{"positions": "learned", "init_std_down": 0.00427, "optimizer": "soap_variant", "steps": 4117}
Each number is 500 + 50 x the weight over the matrix's rms, rounded and kept within 0 to 999. Layers, rows and columns count from 0. Numbers have three digits each.

# layer 6 MLP down (transposed), 3584x896, rms 0.0619, rows 3177-3283, columns 576-639
441467546515548444527494487484498497502385550482486563513546515530471535518551455529562405454595551528526450497534548426426541507532473506501448529452556531538513522518446427487581584535473499
456516512473522467508395498548504464479488505396523514524502507564475474413547463484526522570508552540383396471511415489427566567535412487498464518531463547462530545499496452517510489517468515
579540442568554576537551543467472506515535534564468494512524509421620439510506537548582565573605458450495483522446466522458429551485412547538446510505511444550487532530463498444493451526506550
540437548483550547457584555537461608494506471473569405486452520464476490436448526421486553548448393469523473623501548471525458482428508547504423528440529501416392530545480552467545446483466560
500431495508423507493476407526481456538522473482518499384524455464491442411481581499582518480466522463523608545539460565597542481488515519476551514477448514457505490507416468532529506518530530
454565554530417423489532475544485471558489531450498542511554450493444473437489549455438463552493587482532516517492505445473442481467442460460504566443530515487413481476525484460432453458400513
407514501579451497478466562532529464448511536536454423550547587509492409506513441514559574612519473473512513513448586544459528469507489493483526501431494481523465464470564480537527579508531414
527473566512522539524485427491540547499509492424410497508544487460505546497447443504501516490477542502475448553568518494604507567421563517598432499508499488462442486532540426505508529555449485
501522472509598474472543431550468480562426504461573415482488531518512581530454500584525513544482426492536527504465456520423468530518508512494523503512503537494568577459465534474489481495562526
468430506477463448484474511514564419455473574624456533382564452512445508461435452497557463442517490486496473544511436432497533527495472554398468514482449478410490554517500481481489421425368507
472523474516457416461476536546480516647515534421453416484508439556470541541478572472423454598479495497465525595609523490511568584524474530555418479451568530547427496556436555482495524543455561
461512368488514424510450599635502518544497460455462526432414449415478507542554521543508482433487496387493508523471502460443617453492373506511448488470534560519418527528529574462479483613480494
502538548492464490476499519486527513431494634491523459423411435502479610470567448438472371494523566493459510515539435462470502468447528596535429547491550474520451547609522470411482577440531481
440480512432419551485476566569526371560459475561562561559549461550535587511490565457503481430430472577578553503498526422469602512522429501475449463515508499566465495457518437541574499477555472
518564456469455488533549535524440498472441584601499544577529471499428512588550530406533539422481541537582544500459514440523406505526500461545490498497469459588509556527503462482513500477608519
446489515523483514477475539550553554430460397378535518448600629558471549437494451503594439490446489556516497460514504457486537517541633520412523548480469570524438559520528510541447447563491523
503584518505409487546431440585456564476488563457507512467425517547461442489581587529431459438532492471525414582465441475507550573564497542393487440533442559569418479449485463385426456580519578
580593468507591507464544596494497498496579476546478508486384681463526519508432573512429533491494531512497540576443421414477570468537474467510528463583447484613483493528598439510517522407473525
561563536516352530496518464469499434489401577504471475614639507436484474360560471444566475536489565536536579508525505519508571491450497455562482511559398462447515577471476472508604466450482385
486487582564461505444582421501484523552449509456470478559492565549519463502560508505436559572421532539576513455489549493379430477516571496483546513451502612474482445419460525517532492550510529
536469476485441442377438441478469518508604459555479467437435418569503477502472523511473518512493440511424461478478443564487524497476565536426576508533491470524491487495476427459544486492480449
444603502507398591476514451489509508541471540422545490428478496471503486423511573526426474490599496542516558388536452513470496574517425494524512505427478440538480520519477537532482409457600500
502522568546460472441553451495434574498446586426500584543548603493493517568466488490489568461433461570530555512482545505525573420537453502513506565497469480521505469489431508488498526529463492
534468524497509464546577472474521502539541507478394433472534528403437525450469462514532428484526512433552635521504473474540496521471488581468453522509555599511479545471508520543502508490487512
515438495501562592517406430552410506561529487512460439427498547530484509500474462453521481575508439483508502478468504467456489498508471498619495451439525402463455479502485596671493502501445546
504494509520525534553555413472491488430553455480480549450511507423526475581544441566498576501486549469525595542577491432414522502513505380520466407497479449475431563480500599552419496473471448
459469596473553454473444491489509425505589465486494452487438500486549545416493492432521561536386581504513454458442510544460402515471456489416497556478530495540498573435436541556457509479424414
487480567516515527494452492545545388536555560554496530415482558473503528557545421442464536538542441504517471580488494439490446544508520433516482530480506491561521555504426467473475466495619538
490491439506485521593517449546441449497415362608606439452505464525543577517440488530565414571503501597559443520573389440393455500463463583449415480432503523541539593407469478574495575552544500
507465461679408481509425519408340477479471461459514524357384624603457579604633596466563510514481546437385511534500460444408459560539549542459384510427566500579476578482633536508501397497500594
555461488575445496513497450528512540477504459494556452585438394479528522439472507431526518545463537500523439501486468488477411458595440561537553512480514511496502477575557499520397440505469426
576468440421524490481494543496460466531588488376487457496520504409439568469571465593515505539430502559498431497514565467496550443520437546509434501531506658504471441570550543471444489553600489
426572451436586402437532475367507451491648478548418473514463474508454448430452502480521483579426527439565509473377551542483507459567460447424525506537453359585458453484618528472567429511472543
503460475486504483450453466544525574441468521475456544498488596526498375453525538608524538461556442492467433476444591456474502473367538579531444471494494526492508551452545538417509583469507520
443484513504468516515442405498460476519443458498517445574500476515508494386517547449548500485546523501569479473492510463505489448519620403522459570530439576421507493448514567543487554443561519
486506498468508498517501473512544397497522643490542469544560456535524550455418499451409509600441519421453557437495449425521513491449530442549453577576579488471452469517573485537546423501459506
480485504531512482486547465496456509455529535474502442441503475469532477467544460430454537439541474471564503510446470478379469443531495528531542505493457416554480474514432533585455482469547467
479558509544498514495536484572483555444468567477551560447560413597500552548493513469520530535480473423501485497495506546519510519476473462509501473458534486481508436509543413473448469532555538
453451468485459389477441439424479535523543492477432538420505543493526579465582573537485529461527378517501495477494463504532413371470489399527407522498490495402530522541503546460422474626553585
499513515501481447472554477489425547523522452490560574496632572535602478467524492535497541478572498420446524457528470446458588569463538485558475440520490446479488488566535467562542447564373504
418574503414395453493481577422461537532573490428545460473517451519492530417542612565569505455522591459579504415433465430495521502467467474484514533647487477564488499463462506491468457502456475
444482465471362528438494476441510526632508458615491529504522498471527579534553445533461354443594503521424457566495544490449551509443485475489442461478509516429485442546571515535473438450502555
536534470508490515452410445502416455554483561499472547447591492504549463557578524484451421487405488523524487460535476561477494508460478412555553523464531543531478528487485486626532470386480520
524433460555542471514448450486504454468470504541544525574507497466430493426520485443447457419526516421515497532477559522551399516519447476572541546446480505508557540495424536401453444421431547
552507490502493575454566511504471493538568499553517482570471462434471454470478573490506491413535577584568524442437530426534460537435446497448526490531533507570541495521472504547498405342546492
503468520540501420479430523453486520519484446511477470473558466452496506418482603543411572486585515494503473460527393461525530445492463482543511399445474507495483548553552477507575568498494444
535484399472524472563499575530459484442481329489507516488379577510524490494506520502499558394462379568456533404512541505472550483604483423427554577499411434442481428492518539550508466475505476
493511525430473443547527455483503531433547504552600472423435569477555515476573361566446496563459560413466527574531514437465508508540446483434508511375575578450472498525536461504533514491571539
473458478480552485497500447453517531463446513451462516444534475496512499508462513443465470537494498488448569502582521457472436488510492498446449474451454466431554483447507508478474412567462398
449521444588521474489548481406603500521516521471521550526449476558521470431466478557459502416554512556511568443576486468500541576496462522502527570598436449630490504437536523585537532536449388
429500549449496565514515611521537517542541382498475499532498466548460577430501505535532543389412529616459417452533407544438377488553581489525461483476472467584543467459442527532578438510490453
434445447503469562552464493489452371500475499460441489432471411478429527392507574409488541501517562485444456465540499449490514484467542467469492492516509558435483537489583486512475468494410474
535418546503437577435476516514393432494516541442477438473468485476459477425517496426459487540610483472489611475457449470498497474512604488520518547532560521497543507537500479504541462459501568
489552540586372499510573538540485532507474430589432455497510540446511511492494505521474503561429464519524529533468462563524496545437561521552503467545504458591532453531515528545539499506543507
578480491509499532467497547429542481438488581496401495549521450498495437507462559441470544553457513505527418448492430477534479503385478420531564475456522467436521573456559517522511439488470473
508422497600463518472522492503550457528552461367581467495483355510560526468590446549563570556539490459459474604589549426495456524489457590561557421451451419523515573484530506558506504402598430
578436489477522494514417465563546481524435487473541528507432446545475439521437587460530384553495409515527518537547457514542441519490427513480470459465512464566523499603558456411482544538596510
532549485505509476489386555391440476554492505480420452456482575500469554423471420559509502480465509381456515556536491454448543464468581415554463446448442521491610489513518475483449444500472560
527446558437459514429409563461552496458409602395485434454527445421522555468526528548539488445581378519447538374477567487533461446634512502456503430489494563451458356425479440551497544451565488
553528566546517527514447465560523547507473572424492389504512411496417535534505408441554494463546574535523401444494520480567569486537486425554548422480552531498479477434577574449471478418580552
479532454550471517429546503480490445498530552515578510450499493546497475495511573550482433416496539469487519589584524571470521443483541474430467554468532511337412529544501489539535483434510487
550412473514563523491497483542503591566546546454487538460504476488535495486527669497498468549489465559522474527486501524549459517525506355421510565575460524565474510459437425592478513473449422
456388524461578514375430481581479527553485466526511415448457509355511465494448356483663520496424493480520411568460504497528548498396478483526557442521524468555437481419470622502556474475524492
454503530578515479438547610565500566503400606544508499443454622480493454529512553487543554539542416501542586510469517461486569571490556511567407493477513514568498494508457469525504460503535549
470455516494476430425499444494461621575550405434453525509517497552485534460536468625545513500480419441462467519490433513430454337432560497528436509518439466526489511464448494521448435487510533
537448537486590449497459550475510527497583451503521512514507435475475478500400452613492479485410493523489488470482524577577513476593505528482505435540517432559489476463467501497477466439478515
610525434546516479476499506430477537459533552487487512515536463380560366491533428560476570463517513552593487430558494450486526453467439491583472458484447394609497470504562518468447512453491608
516453515487451526406513558502478416412570561509501564393428480466520493415515519553535541496452487469463503459483447516443448534483527520657450407479480469458472522500478502612521443536515467
520570434478464426482466482393550493559492423573436579578480480466577624619437507528447542420576472518447548533520443535431507521580465492421480559460610419512612546506412547445479554417428605
522473554571384547496524457495494459527499512530522531472441426515528536465482536504517474520423565583502535531437521466510478491593586432449454524422567449511578368564517473420500439640415540
475547476558521446494536494571429442521518515522503453500507539579466592484465521434474562548390458544519482535489471480425519481463572514491458508509404461472543368462523533537500518469434503
452459467440574486474479460451480604457484454522441517471440547494473554501572506421432481444553512524547467425505449473484470441536506494444515379470466499466584432485535536471448486522470581
636435446385481361540440573436470424487491581561620493411488511524459547593536425485538581521515532505434485565478555438557458541569550478453557538494493600492500525595472530499558572510590504
460481554462469488423519456491523471455487520548550443443465529545415385429578532400514543485550480509531473468547468468503461491607426479431425545498531418545536516477452515577566521498501438
489603559435523572504544459449428483556619440609446431504539421479548499460504498517587551521528513402483424483530455548553518504508468460537451455510463398466530443555542547483526507471498483
498410552453513522591545495520531491540468525461556429501465447372470520519426531506522529586423422466582441461427550439475488443508510504480459488459510381491545501487542533587476500509546492
565558538534497446530437498430455481466433492534409546503535419446491517517436436546518537510467408519463471496467547471538489469506555536434493535441459497428598428550547498533486381586492517
477462416555461503512541586618525472537480554424498478464523566466479519555488317592514386462499531534501469415532409435471491517505507518554475505505585428428562487535487441516516403507532514
530526534531476426536593523561481435508429532456429522481491476402513484413449546439504500417436457531385486550477563472416520408550496526507468538455449555520572434498508509437495512511493527
464524560539519514532471533524572462459510566464527444497466547507501523463507460468420548503435488468426561658518453527479532531496508585553527530528510555570551472501498470424462349471573460
477498546377523561542488509445514534463481485524515474452467510528571577393491516372462552544456605446588488427475508533503498422622469580458536507401462452473483541519490473494580498538482490
474457419527522482494473499482422536489461489547578443449582516483449514453471486563569509472477497441548474493514561478441494485421498533451483548552466491509494501483442555507365465530563499
497624565521556578518417465437471472458517433449447455477546442584495483448571559585500461538501496590495588548470350559580498498514525483490483546529643466602458544404533492411485385469519536
542479549507482488551526492527579518549541544473456660549535557554575593510601440418500603481524531437502470503388495490486571527479509414393399465490532469556493490543516559560541515496523465
549508531494508388497599522445473337610478511599540464433467464500426523577434375493581480560440574501525512468499451500560480496517424539490508463497433476533476520582506430528555439506531479
461385470494572547471571575485486468566580483506503526488510401473446512436522521518553523476492467455497559586490555514474593428552469506496478502565539577500464490421528498513441394468456519
520510463576420508494437482535548522524496539570453577519453572433562499497427490565428504511376557493415430519533472478433495495489613560492549544529467547487409438553494544426510460445524543
480462478453479501378587604464485507465484466345490473526470547448532490464527388482480511472621497526512526518579405516509551573457512548520541524490590543499458547489480475648493451488512463
502479531529485433529566530392531596474542521471509495522533532574511549591441445469514423498549448604497483530553473436579449485476546551477496530530519437430561537506528543521641625448448531
503487442397492510541453557514555530519469519614553485463477523496492453581565432519550480503464470513558424486550603453525528549467491531441495566384541456495457474494473582452547457452511582
503450580527456460444557472494539473513527449410490501468500561420590510437484516502492548500572545487558473421531553494490497480436370550499541526513457513504507540570499515459516542539417535
490503529518446433559453498477586485475463509439485490426531428442404469480494498380488534507471551463463480505523575415497458538516605486470453576611499524490572607433454493509419499404459511
505516518526480566449531486538482446545462533584445399508519450507450561470537520375545426430494572476508571428547541448485495566491485513481498536571537405458496465487478494541481468472478457
501436462507465496497536513501469574432497451465583478473520524505518444499464532551519539554435461560473482488445441444409498538526525490474527576490513515485491426387479458500515452492473533
387523511504489676472477600462400432438569526495519511465360453502465431526470555490499442536551548502547469544510509532402504529575485413458550426367563569604497474569519484434401461378404470
496490481518490501515492550521499484470467543503384474528416453539580543555482550546537507509468527613401486545548517556546446497606523497528457478468451648487493495469516458458498441485477380
533511490461585478547422472479419553475562510477461554492497515535484488467462405484459493478517460464526579475495471461471517545469458451522469475514512529433482578527528481452545482474463486
551549518571466532574382508539530502381460437506418476509555450494585490496473536521609481536517426475353556500573447461504491485527453570613424422604438495486432601455412455477478604496464495
498454445482468464478491499501462429509455487495359493428452451439490524482448445488402433590495600589483555455542404504447454511467445479470475538472495457533559480445493481483510482464533489
544534514515512435573590515462511571499552422547495401507541448505452428495510449489458604405496502587456573554534503502512558429566458533375475425510480577451451467452513382538517549583466604
561528474471456532473442461490477508494584513457522502548497495455457499513522566487461627572466506457469518544429458474453444414559511512500455454562471473449438480453439493536432534457482557
474475564510540561493494574484545417524546479508483499517478484534490557482470559522397500472526553448523521562505538474420470513474441494515431557485520545387464411540458526563413550501439521
667481503382527492454510592566508470495449493531528502531481491395517628448546518379510452452491558490549459439435477526454524438439500552573376573476485596493450489552527579449604416460505502
430527464558467472488491530469519391491509565510449470458441457548439472369443498478600552467493498470432454513444549546505531515446482562464454457491518422476499452458478428486456476476517540
460438522567463481450535451552612519498550499538450554518558452512464544474453372490435496491513494497569501462508446490566466528582469427463512433497595458421450510551483400506553418547501459
590458511533491534451527553505461479436502448473550537467450542582512466419377592488423450510466452450532482568499455480500499478577531435567542546484475472460418518521449499468434633414495442
562479474457368419566494449443499562489547560572421466593506560513478405491556512555592451529468398323487475518464484529466541496555567455552459489532476507380495559471492534520492480505511539
# layer 6 MLP up, 3584x896, rms 0.0591, rows 3178-3284, columns 576-639
473575529479567453474511487479476407559574478473494510461553537461539398501499497597473538427547565502505443423510519553479451522518569475459429444544458550483430581474520639507486461371569540
498398467529486542470489445518553521483493427572539576513496499478450487461525549489540480537438493494434546509603418373535550374516497503485506518461492536496486535528521470424422516486457530
431428486505493512531433438452443494443564586453432403484535542430536543473490510585412476473538402477576513562402504460495420487583579407475497472502434515507515492417443527519487513586401454
500462441557471496582423510591464552606406489385501449507498589556482494492472484442559561530414540398503539559437541606544468479539656526480477441567478540423487509440471521558522503436525477
509573456538462576438536551524525526456532537495544444497505477416505502461483462484499530584503457574563480416450542503532524467439499518485504590552495516454491444474454416590508428535552477
512499610459564502504496506532541489566465523483515486571518509485517525479496457495496422492550520501497465461397492453554455511591491390554429470615464543513525534524417520419532587575576463
480478481465497478395533432457445382489547433620519466555552548533491479513525430473512419489483512526499602516423541488541466447552469461540544521454446470467600528463519486543438403488550502
472477554444547464539470489484527455602518428437463500520510583526505491466536468634400538505509540555516447506486494414553484508500516553539588500548509446638507530553504481504481540504523528
509518429554479509477504441468547462540584425451580491481437517398579445459471413547528419436528596562432454592479520479546450509432467453550525514493532515467503496531517472470479431509583505
587446492498390520469483455454504478526457431453510495451520473457501424573555451528559476528531537479528484484513530534597523412483583516525516485568616586473477516428506453452527522509565515
402502506482594460560579495557459533551580512552416619606555495535540461520583490527417447460448570573510495515603532555589508544496501582473607460439492410579545454517469485384521539603554559
505616528474438482555475515495489586473470479480559496495440558533548445506495485527505375460453499421470481540537542555573461548484541493540579500502578468447356498443509462481525441466447514
436563498502499625533562484582566459554436548603539407514563471500534514510533453513520555428500595483496549472429471429417485433437388441481523487548486510502504528478478473463419428563486491
518477430479525498515408575491480528495534409489472526434456501533529524410487456549520417509542461502447478460471573590489544552491484483511446533575464492445531419430550544508482420515463413
560410463437548467480505523553468537417556518443508541496563486462604492464558500529513455483485431529541514506504498559596477495508526480606547569595397523503446461518441509441481451527495539
460509510518485537474501479607546549508441546536508519513483483471501543468521480602405536520411518562560523503550639541473466460523452520564533528488531460502542446533412489466465471632460613
514377441620461473563510496497500487455498445414566485422477451463519614593510463503468515510493418455534461522476600544504529558533492473454491414551575517462431438497428425402500505424619454
499518535532533513476456483488509433536504562473609521399512427470415468524474506585490564488581503440426547499582455471510423488412497400544473522503549448551457486513482465506584474504584470
550459402506438503480473443519469652543496558503584499559560469528474502477439435532431468532436461539523523571560458505429595483499476505433498477471520464504499456600511487437492537507501571
556580518607442446543411501452481416478435570525488484515593532642462534563528401495550508534521507443468433420536542492519406539542542525484529490533514566476408568434413493564493504557407524
489574576514501495504510562494483580466551438470475560443532464620464417496473581449544435521491473520580524531580511549541462466417449532576541455446481458511514502488572526531555521575533472
522544414522481543524488539489508491450521440550561501551503536539513537434500452546525524511502486480412511467478544497486536479621407446415584501566550460506633527479516482433490521619519526
500517493527513538498543489577536489545455484449533521492423533457456542494464574550563496432492428458533527524491498343473554487537481439524577463522541446503538497423522515529451371449577596
538520499526518555538506501475431488556564525603472514535473499606396521543432488479489511531573527393507523482530433513490517486502540559505499456501495468457435480530519420588517445472494482
465614432539474447506529558582456526452514424515486463556439427513433550556437448562473468526536385601555601529547526496448418433557537456553512421491471599440431490470495549519436482514535431
614517456542452514506481471460412511519328458453450492470410545514571472542588448526448518480491534514411513487419457482508529478488481431474487496568477494538425529563480549449485403471516497
460529535464489461505508561487468528529536486477585536506509465477546527554559514496471498473449550539518473512560499581521549508518455600541455500480549501549487554495474508498489624518480551
493537456515570573518486510560516604587536562511483455371494506451369474479462503613513537540452502422548570487514544493372544545537474558453530461530522454452540528513478601490489515532550449
431490487479541555531440520551456442514500474449543621414501522570444549525460465349605492424511541492383562516478537479540496477410490604467456529493626501487605507521443403420529534429519600
513469553567532543506471495374587567448480519586404627546527612543441533513441549542549520440471550526463464451487551503498443524514477534449465580455462497394460433529505544522571462436528538
541522456464571484488536533532519469421579434457480428541454530552415588448558540498519484536471501527556542432511499551527553506582529480582451456539523538479500559489417522601497523415513586
428513489611470593362532492448549490547473577551505480516409459566437501506468474491540438417514495520519484496524391555476444629522520535567534489517525447484388512534513588398417543372551455
414451540551486571494372539492469529430409468571471486504512612554512516518514484512630467523511504454501423481473554429505389421590501492512536535675453482437549420567419500517481519520558458
497453513456521581434487574432495444433537465491498473467399578485501476459496496565447576510514501527558501480601553453528539485432416444541496446466462510531541513388498440458473516442475528
449526485503473417482519540516518463526517498509466470484519495609544471463418451437472417438542476473442473421468432539465528504547554596578526441504476501500496538581558571444528483508419532
475538508443520454477531592534472502515487571601499460566448436493552520556610453417472483508450508506509458572505514514470542597500524426430463532559452542433549503566570528513567523452568433
511461484448518479476416597385428346604497561511559558466486653446464413424561518581476534461540500597493522499499531519437490471526571556456481580520543549536444585417483572567487544510446478
470429497434533485489427474549530460541495523475462558480415508543480507470580500520453596526568476493542521516593447558543582478570532499497476500487510521433528501531457510473474501534447489
474526544461479463487487563499502472466503604493494533429467442559466464510493495536498511447476543547489504519519559551496419484516533540516539501506548504408388483470373537464375446481526547
413561480410496517560595529450492574523546488471398523434485553486443528463493432497540499532520452499487495471438554484555533533406516500599531395509578444499426437514393518472474532635579525
465503502499524510449503485438477443501601450572489452521448504492508426579501542538496501471468537561547477567492562497521466474548463427505569482549478587504473526498559410563498490540485531
446560455608618468490485579544491507533491546554522533444522593542412470553605492534516566484534467432493491510432531549521575615479497431470424461573459545512452583581441510506490533489520454
511505546517529507506458513552574448488522411434487472546533373481454481446483547482584472500494478533438568593492533477507510522572558470398527465570479425497480445537463429465491466500535457
446494522503529443492402483437487558518596477548546565508492533481430577491541501498526486456532544481477545476503590449488475420495465509416520414487493521438500424511467578457509514460480485
530467449482552541547519496449489444491462458456592516544503584566499526604508437508590443460415543456573477498437563346402469567543526520413510570515585406601544484420413455547373501495460542
553621602546474528551527571511510504546418483547600534474513511478555456575429472505409419404452462531426471456550527509488521525495520463509461457514513444454538550428519547473449493418504532
503487508427532434497437568495546535485443423493502479509349415465608501459501459463495501493450549474506429495552411495439581462495513493522386478483479551505550576496412560475492442545509417
495482529416574505547426516516474483464467540479513446496491533455490583518440493428416484458524480570435513561478558486525543502497537537451524464626547326487606579539524480533537458443542435
458530615502515477533415586460453494524455536473552442512514429491472482586558545520569508496523438464560529501444563512485505462557488540525505554468474524424597483503421557488542457459420511
421489490500448445448497463499553395488555522511467553513501537444435506516498413488517528519551545508514503497475385450587515558488515513470480456574497445509477560490465532538515434475471546
564538517490476529576550498476423581502582427554570593547430517445498622462495427510460485415487518448482594550600507480588464553396497513459598545511596518504498497495498483515542583501544446
527537553606456580458607480597371484479467594381490494434474447564529470492474487353601407615580598413494580541582461443479475420564387456516524521515576455505526482493545511626555475451543508
527488484496460430541495568414552432556474536515536505554561504476540462505552535480457587581467502506554471551546574521536565529564485443542596516452452488489445407369533546436508470452472517
520487435468426537549475509538415433528457485431499511451521533524485530508509503489448631491483424542545492446424536458485437482443470546487493521448499500570553527451534463505482502577508535
433514542380484512514469456507555483485561511593465397545464461404382537521491467474438456469472528449539516463536497489455598563452495510516508460563349487465584389469432571500509583552446528
501501450559525489450522575450527484435489524628487499452526505537518444562494471554557540534497455560416474457502540509488498476509566496525569415489486526444512516537552503446555478360521481
564467553507496494581448521487565584399513455546447492516514573485545560635551479529547539527546514506497453521536492542426491467508522573457489562491484454532484559501479616604472467510570509
421522523571482452485458616498498537505408506432459467520481546512453451536495454516476543573482505403562539512469570502477440538445580530476493506555517582462491507432515454518507578435599507
446546495417527584421432508509500430478518481466578491473608505540453545535492552536505519517544519621431419369502615553525441467564397419512436505438492594529497523481474532569521508495569444
541517454470564422468455550456519486469462537425555470477507428503530483498509494415547464504539471467433449579444474524547515477485377493431479508471381503406482516433433457482506576538494458
438480463449466489516416524590463528462515517531458535497509477457438532533505463498537567354380554565496433458507578508484543453522566488474504532537479528488526511487474516517539528412475583
431382491506595474489477563728511428551385478593493408481475524415567551626578562357419538411548464526415271487434570491535565541530528462363593459594543463574442395466463601548592524426650639
525511501524556521450484617547488621429484516551606565475525402476501469532463526464527503556492544573484482496528522545454459465515544529461465493524556625487531482481492568484479512477432422
486503488526576545582591477436461568627595399428488460559509458461561445548575510570477523602561455392402492623500499500451508458445530535441541458410424414458522484580412522566511440503505387
484457461461605518497570480467457441619501490573519517497504560449574520494526543524421543573413508501514423493474399492453520540476503485462441550458477573508570492414402530522414478550574501
501498510456570512560566525452431575540529568466433588520455481523538448592588436496512473421559477514556547549487427489564516495526483437530401533551449524515478519501547556485445458568528605
507530534432457484436428571566471518537555479488552497502497511379426563484479455454523564466532479515396446490421531519466382509501500534544549411486519471545527484536459518438559490443552569
521535468473439442555444519447543482551465443539488454477457464489540540560406440505435571553398530511466422472642578425441398408510496496416538483468517511419561449553474527531616537519503499
471535518513465513552476510509526382363444514520575528448495469564502404527496433460552447439476475508527495552471560460473573485489555532537638485458484541526520521571503512539393516514499523
451501604456509524547516458453501445496462501518419516570530474513539410488527570562480526548545578555495501513525508457506507537533435518412507535481512485333437517543479498378442541375502514
534514557568475501549560513488510471542474469451494463564538535475507595647510499459497496503536529510531500474514482547578477482495475492436523501530451512538494545533522454500439514495465478
480502588485442441397549501437501391500520576522477579521506425433480537468566468458535559560494535475509508495521487470539465444472515557480415506439522453572492489503466566508568524477548464
485508461586557388561521597589567344515435492523492429524472429491558436493482489533570533501474479514484488531503573529501586424493525556508442424477519540547470530561490488472537510559544531
437414473493482478486478515568531512492415479476552511543394519533425467575512465502475499455622468547466547596550471447464520485481508449492470481496416504509532576506430651430484519518512554
443516483551515486454571477499462560557554438566552418461509419422481484456479446496454443417486487480569458462508552441529497516505449411510451565485452540494488593479519443476475466530426543
482574481404433523456502411475551434562491386570468482532554512444505461494491583456533500513493496535533448507452503493525523488447485508571577542451508536469455461552496553478496512480468518
498488440507407562517518573526549404448485550548494427514481603409470492491556451452399578544536529581503501418607438467482488460452530531614550485412575454499447537492474466509608436504479569
385550467470487419487477491473542560496536563381417372519500488416485482497567504479499599477558515566506413454464441505508555504492411491604497401426464418472558469434449507458587485475446487
429531628521557536472458516547648467566483531439418462498507394495546490467496479495500528441563479489449526562543471580541564477529485556480513481500469479560639577564575543488485485499535473
505527545476487457469535559557405447480462542516481516511532545521553464506507525446500511470501496559548508540438529541505483575448522472531557509523417484492506543451424554448498439557599551
503435477503564478605559529528483535500494502521489540517565564435520588511496474530484451445594482487480482437512481478495392529472483480605487533455486389460541455491528505482557579509502596
423513554458518523617521504550448487448509592470569429469453403488593515545508519649530434531493535574526605514515482512560449528576458498520397518499546482589491418409539514499501466535489472
429578582526484495515486481499531548541492441440506483511456573474482560457461439382516519524527552461438491426413479434518418486615521443566467530534431456516516484558477529507525564440528526
537532516527405474584603573440471520442563461633437506574383417550545481508485614542596382383520476404351553589497475594460508496530520498495451509469429510437577472350429454555583467513643459
458550458443566519496561487419454592454439509495425528555516389463405489536489482484507514412495539408545380483570556437584449452491552479399509526519505533556416518560427482451442458450467538
588453466520429432518579440499499451407524482459491444505460605567519531506474426535563448489519466504448419550625380581534409551487451452477476476533463451458545548521567523579483486539508508
527647522505488457476551454442447491535514611497495444565520489489432424385406548480441529501498557489532528446523526557492548577543487464546511546488506480547555506511555480460562569535422535
481474476524445498535473541507512553425467512544472465559470493413408504526513541469617531466503544594463378588523551474440485423471567528600594420525577560463487525582395591549597542418531530
430476472499506495479498568468571470503500493524474459578570427482470436429546496468490481435502517520581427446503506599537501588463462525526449444381504475550462470492495449450490475460556411
482520568484485484464541505538600514470480364521481486428471481545521554509497510510500490517468487476446443535487455478405489585551558520487577450500545456450473566592484473394369562531515516
408593479508490533482507448471478480460488453544526480400556579475544440510575462487481414456457506502524472500547408512572465527539606499550438557492522544522568455498477505470479479522523424
501514465585454470616410538518533566472492431549506444476441476518533452447534435568523580494471544400473458537529575503520500520485442493459524551485561462488481497477564524435576489487495493
557513528517459481536541500408451544465492585416588428467554538498597458474514494512452407485433471584448501400468482508477415535517445524551612412425593467477431495518542504434495500573469525
420514502471506628486474565392517517450623563481536539459493379500442543427439541516517521427469471399627536436569531549400492449484447529471507520483597539477529520612463598490419402543553403
536469504442507450507498465473471471502368487499596426531468598517503587499476505605538535540515474423418500457483457552498453494475505536570569524506431465526514497498501515515505572478487418
487474533573451457486517520540498490515515545544477442521520543489455529538519534479466494535477529493494528456499442520498479455458436484458476559542528530453589427440500530510566550481414564
516573396488571512513468480477468503523531468541477558571498476598464507536445474508497470488518489427543566536514518542443431482511537522485530446453561394484473434498434554428539422516520433
457404485554469554523512526571469494495503416530544559516433528535555487505527500508430507548566578439506503552458423554481583512479434500494555519501500464492532487532497482411533458565456465
597503461525542431425499601523519468543497490450435458537441516478445508553452389520522587548468622524487505474478475426507506395551561503555573440499453513450490559560529465481475547484427580
457529504542406461518583536489501501407543489517524492483565565498478473539484509566562460448469508562500596433528538487537518493425570507501491531455557506473569476430463574502560474513502547
510514458475554439497483513496518544439466539485488564452517567496509478445558560456476466426457472605476531455499444496480539478508461449471505471522513544430468589507497504457518465477521541
495528366499430565461525516554414427530497478457458551573641508497542570430352588493521535497629530554551449331469509523425479558510531573569454647452407530522441526612650480409578546404510471
533507547479504559445493581464537494458481456466444471527459442422453440549520557471575598490431410464506479515516488449518527530502498441497443471582514510528505402500463431533506530438463517
588462509556408506546554611576486465513543502475512572562510536526583502541475508524512508530446490551442543480558490530467430500574501482450615533495474516602610541556524496487499516441517557
523469500522464450390582505510457379449457469561550525467536518529498492457556603496485530557556495459476650501522526477498551543461448502493510517565428480548570501476509578484554513455535520
551443552496418534479572587541602482478445505476443508508545495489567484509423504548425527550512488513492490555531513594491507509498521532547523467543519551474450546509540447491522505473391462
600526499461518577598472499496452510438595516494570480497510476466518574536538488547491529483545400537560498513476547422409518495520504519491521406528497453497450519508435467531506471480481529